Weights of a small transformer language model: tied embeddings.
Each number is 50 + 12 x the weight over its row's rms, rounded and kept within 0 to 99. Layers, rows and columns count from 0. The size before them is the row's rms in percent of the matrix's.

# down: layer 6 MLP down (transposed), 1536x192, rms 0.141, rows 1417-1452, columns 96-191
# up: layer 6 MLP up, 1536x192, rms 0.149, rows 1418-1453, columns 96-191
down1417 140:42 49 48 63 41 30 54 59 34 41 53 44 51 52 50 50 49 31 62 45 46 55 35 49 64 44 54 43 49 54 47 59 70 56 36 39 57 46 59 41 75 64 43 45 63 52 47 33 38 56 65 50 64 43 36 53 37 42 57 27 31 25 54 44 48 71 54 55 64 12 49 45 58 40 12 41 49 26 44 36 52 46 71 56 34 32 44 47 56 70 37 43 45 38 57 70
up1418 103:75 53 54 42 38 52 40 52 35 57 45 65 53 78 18 64 41 40 39 42 46 60 72 66 44 47 38 79 59 59 54 49 74 45 59 53 55 43 35 39 36 55 47 55 29 41 45 47 62 43 31 54 55 49 40 32 57 39 55 40 72 39 49 56 39 45 61 54 72 59 43 56 42 59 47 70 34 55 31 44 54 58 42 52 57 57 46 53 56 43 46 64 54 44 53 62
down1418 104:59 56 33 52 75 63 23 43 51 36 41 56 56 49 44 62 47 60 43 58 62 34 32 37 54 48 43 37 44 38 52 60 36 47 55 36 40 34 61 40 47 55 60 28 44 45 50 62 65 53 36 45 49 45 74 45 53 65 70 62 43 66 57 45 30 56 41 49 55 60 38 49 49 64 50 55 59 48 42 42 57 69 56 55 32 43 41 40 72 64 35 44 33 43 26 54
up1419 095:37 47 71 68 43 56 41 41 44 30 35 63 39 34 37 61 52 58 56 70 57 52 41 52 44 53 41 47 34 26 34 61 30 53 64 22 64 67 49 60 38 42 61 44 49 40 61 53 22 28 43 32 66 47 68 58 61 46 30 44 75 67 51 55 69 45 35 40 24 39 51 47 42 45 59 36 38 37 68 40 71 59 51 43 72 47 49 57 56 52 40 43 54 51 38 46
down1419 088:56 45 43 44 40 69 62 65 67 46 54 71 43 38 57 50 56 41 50 57 62 62 61 67 50 43 68 65 56 55 51 42 59 61 52 72 46 64 63 66 70 45 69 58 35 61 54 72 57 55 52 51 29 53 48 44 36 40 42 45 37 73 65 61 41 54 48 60 57 69 29 61 47 67 37 65 44 67 43 60 47 61 57 41 61 36 32 42 55 30 69 55 55 55 62 47
up1420 098:44 62 57 51 43 47 58 43 31 57 47 55 32 47 37 21 61 41 38 51 23 65 38 43 43 36 41 49 63 65 58 55 48 60 44 48 55 86 43 51 61 53 52 30 56 52 72 49 37 69 47 44 34 50 46 49 47 57 49 40 47 56 52 62 40 40 60 68 42 48 56 37 44 51 45 46 53 36 39 47 39 67 55 52 59 43 41 60 50 46 46 64 47 17 71 43
down1420 097:54 44 41 44 57 45 51 38 72 46 47 44 61 47 41 74 21 62 67 57 62 58 80 55 67 50 52 53 36 58 32 29 32 37 60 58 56 27 59 54 33 36 49 47 40 60 43 56 37 37 33 66 68 65 32 45 46 79 57 48 52 59 33 36 54 41 34 54 65 72 41 56 38 64 56 43 47 64 53 59 44 39 46 34 51 55 69 46 55 57 65 48 83 58 34 45
up1421 102:40 42 37 66 44 47 35 60 41 42 60 57 50 53 48 56 51 43 67 53 54 46 52 56 49 34 53 74 66 55 44 37 65 58 50 33 44 67 37 62 55 57 45 42 57 36 58 38 32 43 55 45 47 53 45 46 71 30 69 44 56 38 52 53 53 49 56 48 53 39 28 42 31 37 30 61 55 41 58 62 62 41 69 61 55 48 59 44 62 47 17 51 64 39 49 55
down1421 099:45 31 50 56 47 48 40 41 51 56 47 43 48 51 56 58 63 48 37 35 50 45 32 52 55 59 50 38 47 59 62 62 58 42 62 58 50 45 66 40 57 62 45 55 72 65 32 52 51 49 34 46 47 45 46 34 51 46 39 50 62 45 38 41 52 43 48 49 63 44 57 56 46 33 64 82 40 29 54 50 47 39 41 36 41 61 52 62 43 40 71 53 60 43 46 41
up1422 099:40 41 61 60 38 55 70 31 55 41 56 65 43 38 37 59 53 50 55 54 57 56 44 53 53 43 40 47 22 36 43 66 19 65 49 32 66 50 43 46 33 38 43 52 41 44 70 56 36 44 16 37 57 35 61 45 39 40 35 59 47 47 45 65 70 50 41 32 49 53 50 54 41 34 42 27 47 69 55 30 52 69 55 52 63 53 51 48 57 69 55 32 38 37 50 54
down1422 100:63 58 54 63 32 47 40 53 43 54 37 53 55 57 63 55 34 51 58 36 46 36 52 31 44 39 39 47 32 53 58 57 72 37 63 92 46 67 57 54 58 42 56 47 44 57 52 53 48 47 56 60 71 64 14 54 47 52 47 82 44 36 44 47 38 48 47 47 49 48 43 79 52 59 62 56 33 61 47 74 66 38 42 70 47 35 49 52 47 59 50 36 53 34 34 66
up1423 109:46 58 56 61 40 58 91 47 37 49 46 50 47 42 39 63 42 59 30 50 48 41 49 65 47 50 40 37 53 67 47 44 41 49 49 37 59 65 59 41 38 54 53 49 31 74 57 47 39 36 35 27 52 29 43 37 36 59 24 67 23 69 55 53 66 60 49 69 59 45 52 43 65 45 59 69 55 59 42 52 32 76 37 54 44 61 36 53 57 56 62 15 47 63 44 67
down1423 107:44 31 39 50 40 51 60 51 62 54 50 26 43 52 56 51 52 49 17 40 52 61 56 51 45 37 39 28 39 51 79 54 54 37 68 46 62 49 44 45 37 22 35 41 33 60 51 48 49 54 40 72 68 54 47 47 51 44 70 54 61 62 48 48 32 62 40 42 70 54 51 53 44 57 63 60 58 69 27 32 64 66 55 57 46 49 55 58 53 50 60 30 51 51 49 53
up1424 109:51 46 54 26 44 55 53 61 47 21 35 42 58 70 45 33 42 50 34 54 63 43 50 57 59 26 47 49 63 70 55 49 44 49 51 10 39 68 59 36 19 47 36 55 47 51 49 55 59 55 48 53 74 39 45 41 46 44 37 55 48 50 52 58 63 55 50 34 41 62 31 44 57 48 56 55 59 56 13 49 62 64 63 49 63 60 49 50 60 54 42 42 40 51 43 82
down1424 117:36 30 55 42 46 49 50 40 60 51 38 49 49 53 56 37 46 69 50 42 48 48 49 38 42 60 65 55 48 48 70 52 47 49 50 62 47 29 64 58 70 81 59 20 56 64 45 64 65 50 46 25 59 65 28 46 50 74 51 38 61 35 52 45 43 67 64 37 59 39 39 52 49 57 36 59 39 63 38 43 37 36 47 44 54 36 64 56 58 52 43 30 69 37 48 48
up1425 095:52 49 57 38 31 51 40 50 35 37 58 64 49 58 11 43 37 58 48 44 33 50 41 70 53 56 48 50 59 53 68 24 34 68 50 65 69 59 63 40 52 57 50 58 46 61 46 65 30 49 59 60 58 38 41 40 37 29 51 42 50 47 40 37 47 32 58 66 46 52 52 54 52 54 38 61 38 45 46 77 71 48 33 59 49 32 53 66 53 60 55 37 55 63 48 53
down1425 112:62 59 55 61 41 29 59 31 66 45 47 32 53 42 39 29 59 65 50 56 44 33 35 35 61 59 47 41 60 27 41 41 66 31 23 46 51 44 64 50 41 62 23 39 55 34 53 54 70 32 42 50 35 55 59 33 41 39 39 59 42 66 57 32 47 36 49 53 52 49 46 41 68 58 55 51 67 49 29 57 64 60 61 39 48 61 54 62 63 66 53 42 79 30 57 48
up1426 090:54 49 44 46 46 49 51 48 55 55 40 59 55 53 47 23 28 50 36 38 46 45 51 52 43 50 49 31 37 36 39 43 43 67 54 13 33 62 73 38 31 51 47 61 59 55 50 48 32 54 61 55 51 42 46 43 61 30 47 44 45 45 43 50 63 62 49 32 58 30 46 64 46 59 64 32 47 43 47 66 50 62 51 42 62 44 58 52 53 66 46 58 46 35 25 45
down1426 089:41 35 38 63 47 53 56 63 51 16 56 26 33 37 53 47 63 76 44 53 48 50 27 52 58 54 38 64 51 55 73 65 17 52 64 61 50 23 42 53 67 51 51 33 40 38 27 69 64 53 42 32 51 55 30 59 48 53 52 56 54 62 52 46 46 27 32 43 49 63 65 49 42 48 28 48 44 56 58 38 82 57 60 40 59 58 57 53 41 40 49 37 44 49 66 49
up1427 105:64 54 66 32 41 36 41 50 28 53 60 76 35 54 27 50 48 66 34 37 35 52 93 38 60 58 49 63 44 67 33 52 37 38 65 62 68 48 43 36 65 30 52 40 54 44 63 48 39 49 49 32 60 46 47 34 47 41 19 48 32 59 58 60 49 58 52 57 88 51 49 69 52 37 50 51 51 52 53 51 48 54 45 40 55 54 34 68 53 41 44 48 59 62 53 19
down1427 103:63 55 30 70 40 52 38 40 52 44 22 24 51 42 61 43 39 66 74 51 60 46 67 59 44 40 56 42 47 54 61 33 57 40 44 52 34 64 48 61 35 29 23 53 47 57 57 50 49 46 52 58 40 29 57 37 50 42 55 71 56 44 71 27 52 33 66 50 23 39 50 65 45 64 50 50 52 51 62 53 30 28 68 34 62 73 48 50 44 43 47 44 36 55 46 68
up1428 099:56 74 37 31 38 61 61 63 36 46 67 66 25 40 44 57 50 38 58 50 56 59 44 60 39 39 50 51 60 46 54 48 36 67 41 33 49 64 47 48 75 45 48 46 56 37 61 42 47 34 61 43 53 46 40 54 61 43 44 47 81 56 55 59 42 50 56 54 40 67 59 49 35 47 31 53 58 60 62 54 62 58 54 59 60 35 52 54 52 42 54 53 56 28 54 41
down1428 099:38 41 47 67 46 46 72 60 62 53 49 56 65 38 42 66 32 64 74 64 59 35 62 65 47 52 34 38 47 54 48 44 52 37 51 60 41 50 24 56 57 70 52 70 48 52 57 51 54 41 43 56 30 57 52 46 44 48 47 41 47 30 52 39 59 40 42 50 62 62 53 51 57 66 19 40 48 37 44 51 59 34 38 44 47 65 54 52 47 25 68 46 70 58 65 50
up1429 084:51 47 55 62 44 46 68 35 35 51 50 55 68 37 42 54 59 59 61 48 51 54 50 66 25 43 34 45 30 58 30 60 55 56 42 41 64 49 43 45 35 54 45 47 48 81 48 54 40 34 55 45 52 34 51 43 49 35 59 50 33 63 55 57 60 31 47 38 55 38 42 47 50 49 55 22 57 40 57 58 46 43 45 45 36 65 32 56 38 74 39 44 33 61 58 59
down1429 081:45 35 44 47 56 42 46 64 41 40 57 58 55 47 62 58 49 34 42 66 58 31 70 49 63 44 76 48 48 47 76 57 59 28 50 73 51 59 60 43 60 58 46 43 83 44 70 61 47 75 78 58 49 74 60 51 75 35 52 33 32 41 58 39 51 58 54 45 43 73 46 56 39 66 49 58 64 56 64 49 34 77 63 75 53 57 53 55 52 55 57 58 58 46 59 24
up1430 098:55 38 26 54 39 44 33 36 40 21 59 48 41 44 46 60 45 52 55 62 49 58 34 56 59 36 50 52 24 48 48 47 53 44 45 53 48 56 37 39 62 66 55 45 45 41 60 45 32 59 51 43 54 44 21 54 65 41 53 42 48 46 30 45 33 51 49 83 72 28 35 56 57 49 49 66 58 64 68 58 57 35 50 54 63 29 54 44 45 36 42 47 53 36 46 56
down1430 110:42 49 47 49 38 59 60 30 26 47 30 27 54 58 43 55 39 41 57 32 51 13 39 40 60 35 27 39 75 61 45 52 64 57 66 39 56 56 66 35 45 69 62 55 53 44 48 55 60 52 52 73 55 26 32 30 58 47 53 42 25 64 52 41 42 30 58 53 51 55 43 48 57 59 48 54 18 51 31 36 53 70 40 51 43 32 53 64 63 55 61 57 41 55 50 51
up1431 104:77 72 62 41 37 45 54 55 38 53 25 67 50 48 64 66 30 58 36 34 29 52 54 38 49 57 30 43 65 30 42 46 68 42 75 63 54 47 53 52 43 33 29 50 36 42 50 58 56 28 29 39 67 36 38 54 59 62 35 47 39 55 41 56 38 43 45 46 65 49 28 41 55 63 59 53 41 44 45 47 33 43 46 49 56 62 55 66 43 49 29 44 48 59 51 64
down1431 111:40 40 59 47 42 33 47 54 53 81 56 59 57 54 35 72 48 57 66 40 61 68 41 47 56 45 53 63 40 67 27 52 59 47 48 52 70 81 68 61 52 44 56 69 53 50 43 56 30 58 43 50 42 52 60 29 32 54 46 67 65 49 60 59 40 57 35 47 51 55 47 52 62 80 58 41 60 59 71 59 68 49 40 56 46 49 51 46 69 77 58 38 65 42 46 48
up1432 082:51 58 50 43 42 52 30 33 50 36 41 38 32 55 38 60 42 75 40 50 44 73 42 65 34 61 31 54 58 32 47 59 64 47 38 45 59 44 52 44 50 61 48 51 44 56 55 66 38 41 56 47 56 39 37 50 69 52 52 43 66 48 56 62 74 42 34 43 68 60 43 53 66 61 40 46 46 28 41 39 54 54 58 40 72 79 31 41 51 59 43 57 43 45 52 54
down1432 085:45 44 48 77 54 59 62 57 48 40 59 45 36 50 55 50 40 38 52 47 42 17 33 49 63 32 74 45 61 59 41 48 51 20 49 42 35 47 66 51 46 67 39 71 51 44 41 45 87 59 49 57 33 51 42 52 41 37 49 70 51 42 43 36 16 70 64 68 68 37 46 29 35 53 45 56 41 50 38 79 41 64 66 73 42 49 61 65 30 51 41 25 47 36 30 43
up1433 109:62 53 54 47 41 41 64 57 45 38 41 76 49 45 62 42 55 57 37 72 42 52 65 66 67 49 46 45 48 58 43 41 45 29 58 40 60 56 62 35 48 42 51 47 61 47 59 42 46 62 38 50 51 57 52 38 52 32 33 39 27 53 39 65 41 60 44 59 60 28 49 41 77 24 65 24 48 58 53 40 38 56 46 61 51 55 66 73 37 45 26 30 46 59 62 68
down1433 118:31 74 38 39 39 33 49 46 34 59 58 36 37 48 52 35 32 35 64 39 39 51 00 46 48 63 42 43 27 58 45 20 69 32 40 42 61 40 59 65 48 62 25 36 54 46 68 38 39 54 42 44 56 44 43 50 46 41 64 45 35 45 60 58 38 54 33 51 48 48 56 53 39 60 57 44 38 43 54 30 42 51 49 41 49 46 49 61 36 50 55 34 64 30 64 67
up1434 100:50 72 62 64 42 47 54 27 47 64 47 74 69 44 58 42 49 40 37 53 52 43 57 54 73 49 42 57 63 60 32 49 43 51 43 27 50 60 45 47 30 50 34 25 58 28 53 52 36 38 31 47 74 38 32 49 49 66 36 37 53 51 43 55 48 33 35 31 51 29 54 35 36 39 57 41 58 46 49 62 63 64 36 46 47 48 60 32 65 30 33 49 43 56 51 44
down1434 113:57 46 38 22 94 57 51 52 58 60 37 53 53 38 45 53 54 44 47 61 36 40 56 67 27 61 55 52 55 53 30 38 59 36 43 43 36 47 42 53 54 52 52 53 34 52 46 42 46 46 48 49 32 52 61 52 32 45 43 40 69 43 38 84 34 50 29 76 52 42 48 63 58 75 77 53 68 62 41 48 70 56 27 62 52 38 31 50 41 62 44 42 61 34 55 48
up1435 135:54 44 50 45 59 41 57 41 46 57 29 37 64 53 62 31 58 63 53 45 39 48 61 55 34 38 44 66 42 42 19 60 64 41 50 53 42 71 42 61 38 72 40 45 50 50 56 43 37 60 25 46 64 25 31 37 52 61 42 44 66 65 42 80 66 45 56 57 70 48 45 39 27 44 30 41 42 51 30 61 63 36 41 50 78 42 44 42 63 52 42 37 29 48 62 51
down1435 114:56 48 51 45 99 40 55 47 49 47 46 52 52 53 59 49 42 55 45 46 47 51 45 52 47 49 45 46 47 52 51 48 48 43 51 49 51 49 54 52 47 45 46 51 50 50 55 53 51 46 43 51 57 48 50 51 54 43 44 54 48 54 40 64 43 48 51 51 56 47 51 57 50 55 43 52 48 53 44 51 50 51 49 59 56 43 45 51 58 51 49 39 56 47 56 55
up1436 096:64 52 48 78 50 46 63 45 47 50 42 52 49 49 67 42 40 42 41 30 45 36 63 41 47 40 39 64 35 33 20 30 54 58 48 48 44 54 41 58 44 42 38 52 31 43 52 45 17 37 44 52 58 33 28 39 34 51 48 60 41 52 52 75 52 16 57 33 65 48 26 56 67 50 31 56 54 57 33 33 30 70 58 48 49 56 62 54 57 68 32 32 33 43 40 71
down1436 092:45 44 56 42 99 44 57 33 67 59 46 48 41 42 56 43 67 54 47 44 45 59 41 35 44 54 60 54 58 32 53 49 59 70 48 54 51 33 59 52 62 53 51 42 58 37 42 54 58 47 59 43 49 50 32 37 55 64 49 69 71 49 61 73 44 57 52 48 56 62 47 39 65 50 60 40 46 39 50 41 43 57 59 17 59 47 50 37 55 60 60 35 45 16 69 62
up1437 094:56 56 53 24 38 59 35 81 42 47 61 65 39 46 45 38 41 28 27 61 47 63 49 50 58 45 42 50 37 60 37 46 51 72 21 49 46 58 47 49 67 50 61 27 44 59 40 54 50 52 64 46 62 47 35 66 61 45 48 40 71 49 35 67 43 58 43 60 60 46 52 37 40 30 60 57 43 48 75 58 36 67 54 47 47 49 39 53 46 54 61 55 41 12 45 56
down1437 093:58 57 50 70 48 37 47 54 58 64 40 41 50 54 47 24 77 81 63 46 45 52 41 43 33 45 53 61 56 59 50 46 46 59 42 58 66 43 41 55 44 47 26 48 62 41 61 30 57 52 51 54 48 70 58 40 35 65 56 56 22 50 65 57 58 41 66 42 20 52 22 50 55 74 38 61 75 60 48 44 45 40 42 41 35 54 64 63 56 53 52 37 63 80 75 57
up1438 104:56 61 73 45 36 42 41 39 53 47 44 31 41 38 67 29 60 82 61 54 52 74 50 51 35 52 49 55 60 45 47 35 53 57 32 23 34 45 45 53 46 55 55 56 46 58 50 47 40 52 57 41 50 52 33 34 68 46 58 42 56 53 49 60 63 44 32 48 51 41 42 69 54 54 48 48 46 62 35 51 55 50 50 55 81 62 58 56 62 33 57 65 40 67 48 74
down1438 104:31 70 50 66 51 44 46 56 43 67 40 53 49 50 28 38 52 29 36 52 39 61 69 37 35 43 62 30 48 48 48 41 34 52 81 50 74 77 36 50 59 42 66 50 50 45 49 56 48 56 83 54 45 45 53 36 52 47 51 46 45 38 56 55 53 61 38 69 57 45 52 33 50 40 46 34 67 37 66 58 53 53 58 46 47 44 29 47 59 74 55 58 40 40 67 44
up1439 100:57 60 43 17 40 54 50 43 35 51 58 55 45 39 44 46 41 38 49 49 60 44 55 39 67 46 56 51 42 54 21 33 20 58 52 44 40 46 53 41 51 32 65 44 31 44 54 50 57 40 66 41 56 49 57 56 51 62 40 34 39 42 48 53 50 29 46 46 53 25 32 51 52 47 55 59 27 53 48 32 39 49 67 37 64 77 24 30 32 52 62 46 28 42 49 60
down1439 085:53 27 56 58 54 58 51 44 47 64 36 68 71 31 29 35 47 62 68 51 59 59 45 49 37 65 53 38 57 53 37 56 43 37 45 53 44 49 41 46 42 44 49 78 73 50 51 57 59 59 47 53 57 64 44 40 33 40 52 25 45 57 48 71 29 46 42 32 38 34 51 28 56 66 49 44 49 59 58 63 35 50 43 43 47 50 39 44 50 73 53 66 47 45 60 67
up1440 094:55 50 44 47 44 43 35 56 20 45 45 63 26 54 79 34 58 65 53 62 59 59 53 53 84 46 52 33 53 51 23 53 40 18 47 44 40 46 46 31 47 48 57 37 44 56 70 58 58 49 47 38 32 56 24 35 50 28 52 39 37 64 49 57 49 64 55 39 59 35 42 62 27 34 30 50 36 71 54 64 47 68 61 48 68 46 38 47 39 49 60 60 69 56 50 51
down1440 099:40 43 49 55 59 49 71 57 27 48 35 53 49 50 21 48 55 35 47 55 38 44 40 47 43 56 64 30 57 39 46 50 52 62 45 55 37 60 58 68 51 43 48 65 69 50 42 49 43 46 46 46 29 39 68 43 32 63 51 23 66 49 48 23 60 52 55 36 41 42 39 48 26 46 52 63 49 29 29 43 34 42 50 41 67 56 40 51 53 55 53 68 53 53 42 47
up1441 106:55 65 77 66 38 60 59 69 51 30 61 42 51 47 64 59 52 35 58 38 37 36 41 19 31 53 60 38 64 40 43 55 29 55 50 43 60 73 52 46 50 46 46 54 17 36 56 66 44 45 32 51 84 29 64 60 44 46 39 34 52 61 49 55 62 45 57 48 64 64 37 52 39 48 47 45 43 71 36 54 42 67 39 62 58 69 24 36 53 27 55 32 28 32 45 59
down1441 103:31 56 31 53 74 47 59 41 57 61 39 64 59 68 34 56 51 52 61 77 54 33 56 37 55 37 40 54 55 36 56 32 69 49 48 58 26 55 34 69 36 62 36 45 58 57 44 53 37 45 38 47 50 59 40 48 45 38 70 36 51 41 53 31 44 53 67 42 38 50 71 66 59 67 43 60 57 47 44 48 41 33 49 42 54 47 53 64 32 47 41 26 46 46 65 49
up1442 096:33 42 37 55 41 32 41 54 64 60 32 74 46 37 43 45 42 56 60 64 52 63 72 59 23 33 37 60 51 40 36 45 55 45 51 42 43 48 29 50 47 53 46 40 39 50 61 39 52 43 62 46 54 41 44 44 60 45 64 46 45 48 42 48 47 55 41 45 47 44 43 54 42 40 23 52 38 57 48 52 71 52 50 53 43 60 66 49 46 31 40 46 59 48 38 57
down1442 091:60 44 33 39 41 50 52 40 48 35 72 54 46 28 65 37 54 61 65 34 43 51 38 66 44 55 49 53 62 54 54 59 29 58 55 39 50 23 67 46 64 59 48 55 52 66 52 47 57 78 32 39 50 49 44 52 48 69 33 60 41 67 64 45 46 55 65 50 42 59 47 42 55 72 51 50 10 45 42 45 33 49 41 59 55 26 44 68 48 66 48 20 53 49 37 53
up1443 095:40 55 54 47 46 39 67 51 49 63 56 32 61 51 55 52 51 70 39 58 33 48 42 37 31 41 48 61 48 44 45 40 54 12 60 36 52 61 54 53 61 63 31 56 51 46 68 50 58 71 28 39 45 39 63 45 41 37 56 65 75 65 59 57 37 25 64 42 66 23 51 63 57 31 77 53 52 31 61 48 68 41 38 49 53 42 51 35 65 60 44 21 47 52 67 39
down1443 094:59 52 61 62 99 48 49 68 68 55 42 37 53 52 37 62 46 54 56 36 42 71 51 69 57 45 55 49 48 45 32 47 54 45 49 29 30 29 56 34 27 54 66 41 38 36 53 54 67 46 48 60 18 42 46 45 45 63 56 50 37 66 45 49 39 62 42 47 71 60 61 64 48 51 42 53 34 45 65 49 41 43 62 50 47 56 43 51 55 54 59 53 43 60 58 45
up1444 100:70 67 43 55 43 46 31 51 46 76 56 44 49 64 43 51 29 57 61 54 59 41 43 57 43 44 30 62 56 54 64 63 28 48 33 38 38 67 53 49 41 46 37 46 47 52 48 54 21 47 54 07 54 52 37 43 54 55 63 77 41 64 46 70 52 53 55 61 53 49 38 36 47 53 47 56 47 45 35 35 54 40 72 66 50 33 40 61 41 47 37 53 32 45 45 37
down1444 106:29 44 63 54 40 41 62 51 25 48 60 65 72 71 60 53 42 58 70 50 36 29 27 69 31 46 39 65 64 59 38 60 51 60 41 35 57 67 39 52 50 52 43 59 36 57 36 51 49 43 57 34 64 41 30 55 40 38 50 52 23 49 35 56 42 48 35 18 69 62 61 52 47 56 47 29 33 41 38 56 53 57 30 55 26 61 38 54 43 52 47 48 42 56 35 46
up1445 078:73 59 60 68 42 57 78 41 50 62 48 43 67 51 51 57 53 50 40 44 52 55 58 59 50 40 46 48 48 53 39 70 44 46 37 37 46 74 54 58 49 40 48 24 39 44 72 53 48 56 49 47 29 43 37 55 38 51 36 45 71 52 41 68 53 46 55 78 41 50 48 52 11 51 46 50 53 54 55 51 42 37 47 55 55 51 47 49 61 42 44 43 59 44 72 29
down1445 086:52 47 48 65 99 37 48 43 41 37 30 27 64 38 47 41 52 65 62 41 58 21 40 30 56 58 56 36 39 53 42 51 31 28 59 45 43 35 42 41 56 57 26 52 51 60 28 52 59 47 44 54 49 38 80 47 35 41 39 59 50 48 60 39 51 69 57 29 51 35 33 50 85 51 54 38 35 52 37 71 49 55 46 56 57 57 42 62 57 62 31 39 60 34 52 63
up1446 107:57 60 63 58 43 41 62 67 34 39 41 33 56 50 55 29 44 53 24 48 47 72 45 44 41 43 50 54 49 56 53 49 53 65 40 58 59 55 53 43 60 55 45 44 29 65 48 42 62 40 45 39 57 39 15 41 55 42 46 54 32 67 55 59 47 42 72 62 73 57 37 58 53 44 57 40 49 54 36 61 48 52 39 53 46 63 20 51 52 25 29 40 62 43 46 42
down1446 109:59 41 37 52 38 49 61 49 37 47 53 52 63 64 67 39 61 47 49 55 44 58 31 72 58 45 58 55 35 70 43 34 39 48 48 50 74 73 49 41 72 67 55 39 44 49 43 53 54 48 54 48 55 47 42 47 62 32 54 77 45 86 40 74 62 39 53 75 55 45 52 38 27 57 30 67 48 51 54 52 47 46 39 58 70 29 45 62 60 35 39 38 32 39 64 43
up1447 108:60 59 50 42 41 47 30 35 47 38 62 53 64 63 61 54 31 59 55 42 39 25 45 40 36 26 55 43 42 32 64 33 56 41 53 48 59 50 37 55 46 56 32 42 64 29 62 60 40 59 38 51 57 52 46 49 52 46 64 55 39 60 53 62 52 29 57 51 50 16 34 82 59 53 45 52 37 60 58 50 40 48 53 67 47 42 71 48 58 74 56 39 64 22 40 52
down1447 107:45 43 54 44 36 55 54 56 66 39 48 24 51 43 47 49 53 57 62 56 42 60 40 61 52 55 36 39 60 64 78 53 30 43 57 42 70 44 45 36 44 66 35 40 58 48 41 36 57 44 72 63 42 34 41 45 64 49 70 27 47 74 62 54 65 54 57 37 41 60 61 42 65 31 42 64 50 48 41 36 52 72 28 43 34 36 56 56 60 40 57 70 36 58 56 68
up1448 104:43 52 44 59 40 50 37 40 30 38 39 56 46 38 51 59 33 62 47 49 53 56 61 71 35 53 45 70 44 68 46 44 52 49 39 58 68 65 19 72 40 45 37 45 48 51 63 58 46 39 65 50 49 55 29 38 72 29 49 23 32 58 63 44 42 53 62 59 36 38 30 61 50 43 42 34 47 43 50 40 59 72 52 54 63 61 52 42 61 40 29 62 68 38 57 41
down1448 104:38 29 43 65 38 49 33 38 46 61 62 35 37 55 63 56 39 54 40 32 71 50 40 37 60 37 24 39 50 47 54 50 41 65 48 57 59 39 70 50 64 49 33 57 44 50 58 31 23 72 25 56 55 52 44 43 50 35 45 50 35 75 52 57 36 50 46 47 41 41 46 55 38 53 45 40 34 60 51 52 50 34 46 57 49 60 48 55 42 51 59 34 42 79 54 63
up1449 100:30 70 57 49 39 61 48 69 35 45 59 37 30 41 31 37 47 44 51 38 48 60 39 30 45 46 55 62 47 56 56 30 19 63 41 55 35 56 23 51 67 64 47 25 56 51 66 55 45 42 61 52 40 57 29 60 48 44 48 29 61 37 52 62 49 64 63 49 54 53 65 50 57 39 52 51 37 60 59 25 47 61 54 47 61 51 61 57 63 53 40 74 39 12 55 51
down1449 099:46 45 41 71 51 49 53 48 46 59 50 54 47 38 60 40 56 62 54 31 41 60 49 36 48 69 51 60 58 58 37 71 45 67 32 38 66 42 68 49 30 31 42 53 44 50 56 33 61 66 69 29 49 47 62 44 62 61 51 35 39 23 46 57 34 40 52 57 67 49 49 10 43 63 59 32 39 55 42 58 43 43 56 49 33 56 55 52 27 56 53 51 86 33 34 44
up1450 113:51 56 71 45 46 56 52 62 62 43 52 41 54 48 50 59 63 38 39 46 45 59 47 46 42 42 44 57 44 46 36 64 54 43 50 53 48 44 53 52 41 70 25 60 34 66 50 37 57 59 18 45 62 40 45 45 59 38 53 46 58 59 62 56 50 44 74 44 56 60 24 79 14 54 62 70 47 46 47 35 56 59 49 34 76 52 23 51 71 59 42 60 56 64 60 53
down1450 115:52 32 51 42 55 75 35 54 44 51 52 49 58 49 38 53 71 43 55 30 59 44 46 46 43 71 63 55 42 51 35 56 52 72 68 48 46 56 49 49 48 29 32 48 63 55 62 30 50 46 45 40 40 17 50 25 60 69 57 36 60 38 63 54 57 58 54 23 40 57 43 44 37 76 61 47 54 46 63 37 65 54 73 45 37 51 55 44 43 68 53 61 58 78 90 48
up1451 110:44 47 51 57 41 49 40 35 58 52 52 57 41 48 48 47 45 45 28 53 56 49 71 46 48 41 42 51 50 51 46 57 73 37 54 60 67 50 30 48 65 50 39 39 53 32 64 44 35 41 56 51 80 43 43 56 63 41 63 44 50 49 47 73 92 41 56 56 65 48 54 57 49 34 61 53 56 63 53 41 53 59 55 50 60 38 65 29 65 51 35 50 63 55 39 61
down1451 098:55 48 73 46 30 54 39 56 41 57 62 40 57 42 44 44 43 55 90 34 54 72 52 54 41 37 49 40 53 45 36 56 52 58 63 52 22 29 39 50 23 24 57 61 60 49 26 61 56 46 60 27 34 65 59 59 64 60 49 51 45 57 55 54 32 40 59 44 53 72 67 53 41 43 48 59 56 47 67 66 56 53 35 53 53 57 62 68 58 59 74 50 42 50 56 59
up1452 101:71 69 48 44 43 44 44 41 22 51 41 61 61 32 39 55 22 46 56 55 40 57 58 43 46 37 23 46 33 58 48 43 54 48 52 50 55 48 33 48 51 38 42 42 42 44 41 51 44 73 34 40 44 46 53 30 49 56 49 80 61 56 46 45 46 37 44 39 65 26 50 55 36 39 22 36 41 56 56 49 38 43 28 67 66 35 61 46 45 42 54 66 45 25 55 69
down1452 091:66 27 31 57 32 57 59 31 40 39 37 48 50 47 76 54 70 58 46 37 47 51 59 58 63 51 52 56 65 60 55 36 42 46 36 61 63 37 68 64 37 35 47 58 46 48 53 57 48 57 56 46 49 57 58 39 54 54 37 59 23 41 45 28 57 35 46 45 52 27 41 53 61 71 37 53 52 67 29 45 40 34 49 63 53 40 61 51 53 48 46 30 58 42 54 45
up1453 089:69 45 45 46 43 59 60 48 60 50 57 42 48 34 14 55 65 59 52 59 48 42 66 45 43 51 39 59 23 61 44 37 58 59 45 32 38 53 30 41 61 83 35 46 34 50 47 42 62 59 53 45 56 49 55 55 47 57 68 58 62 61 51 79 63 47 60 57 62 56 48 43 44 54 15 66 70 44 52 43 53 30 34 45 39 66 41 40 48 35 25 47 38 57 68 29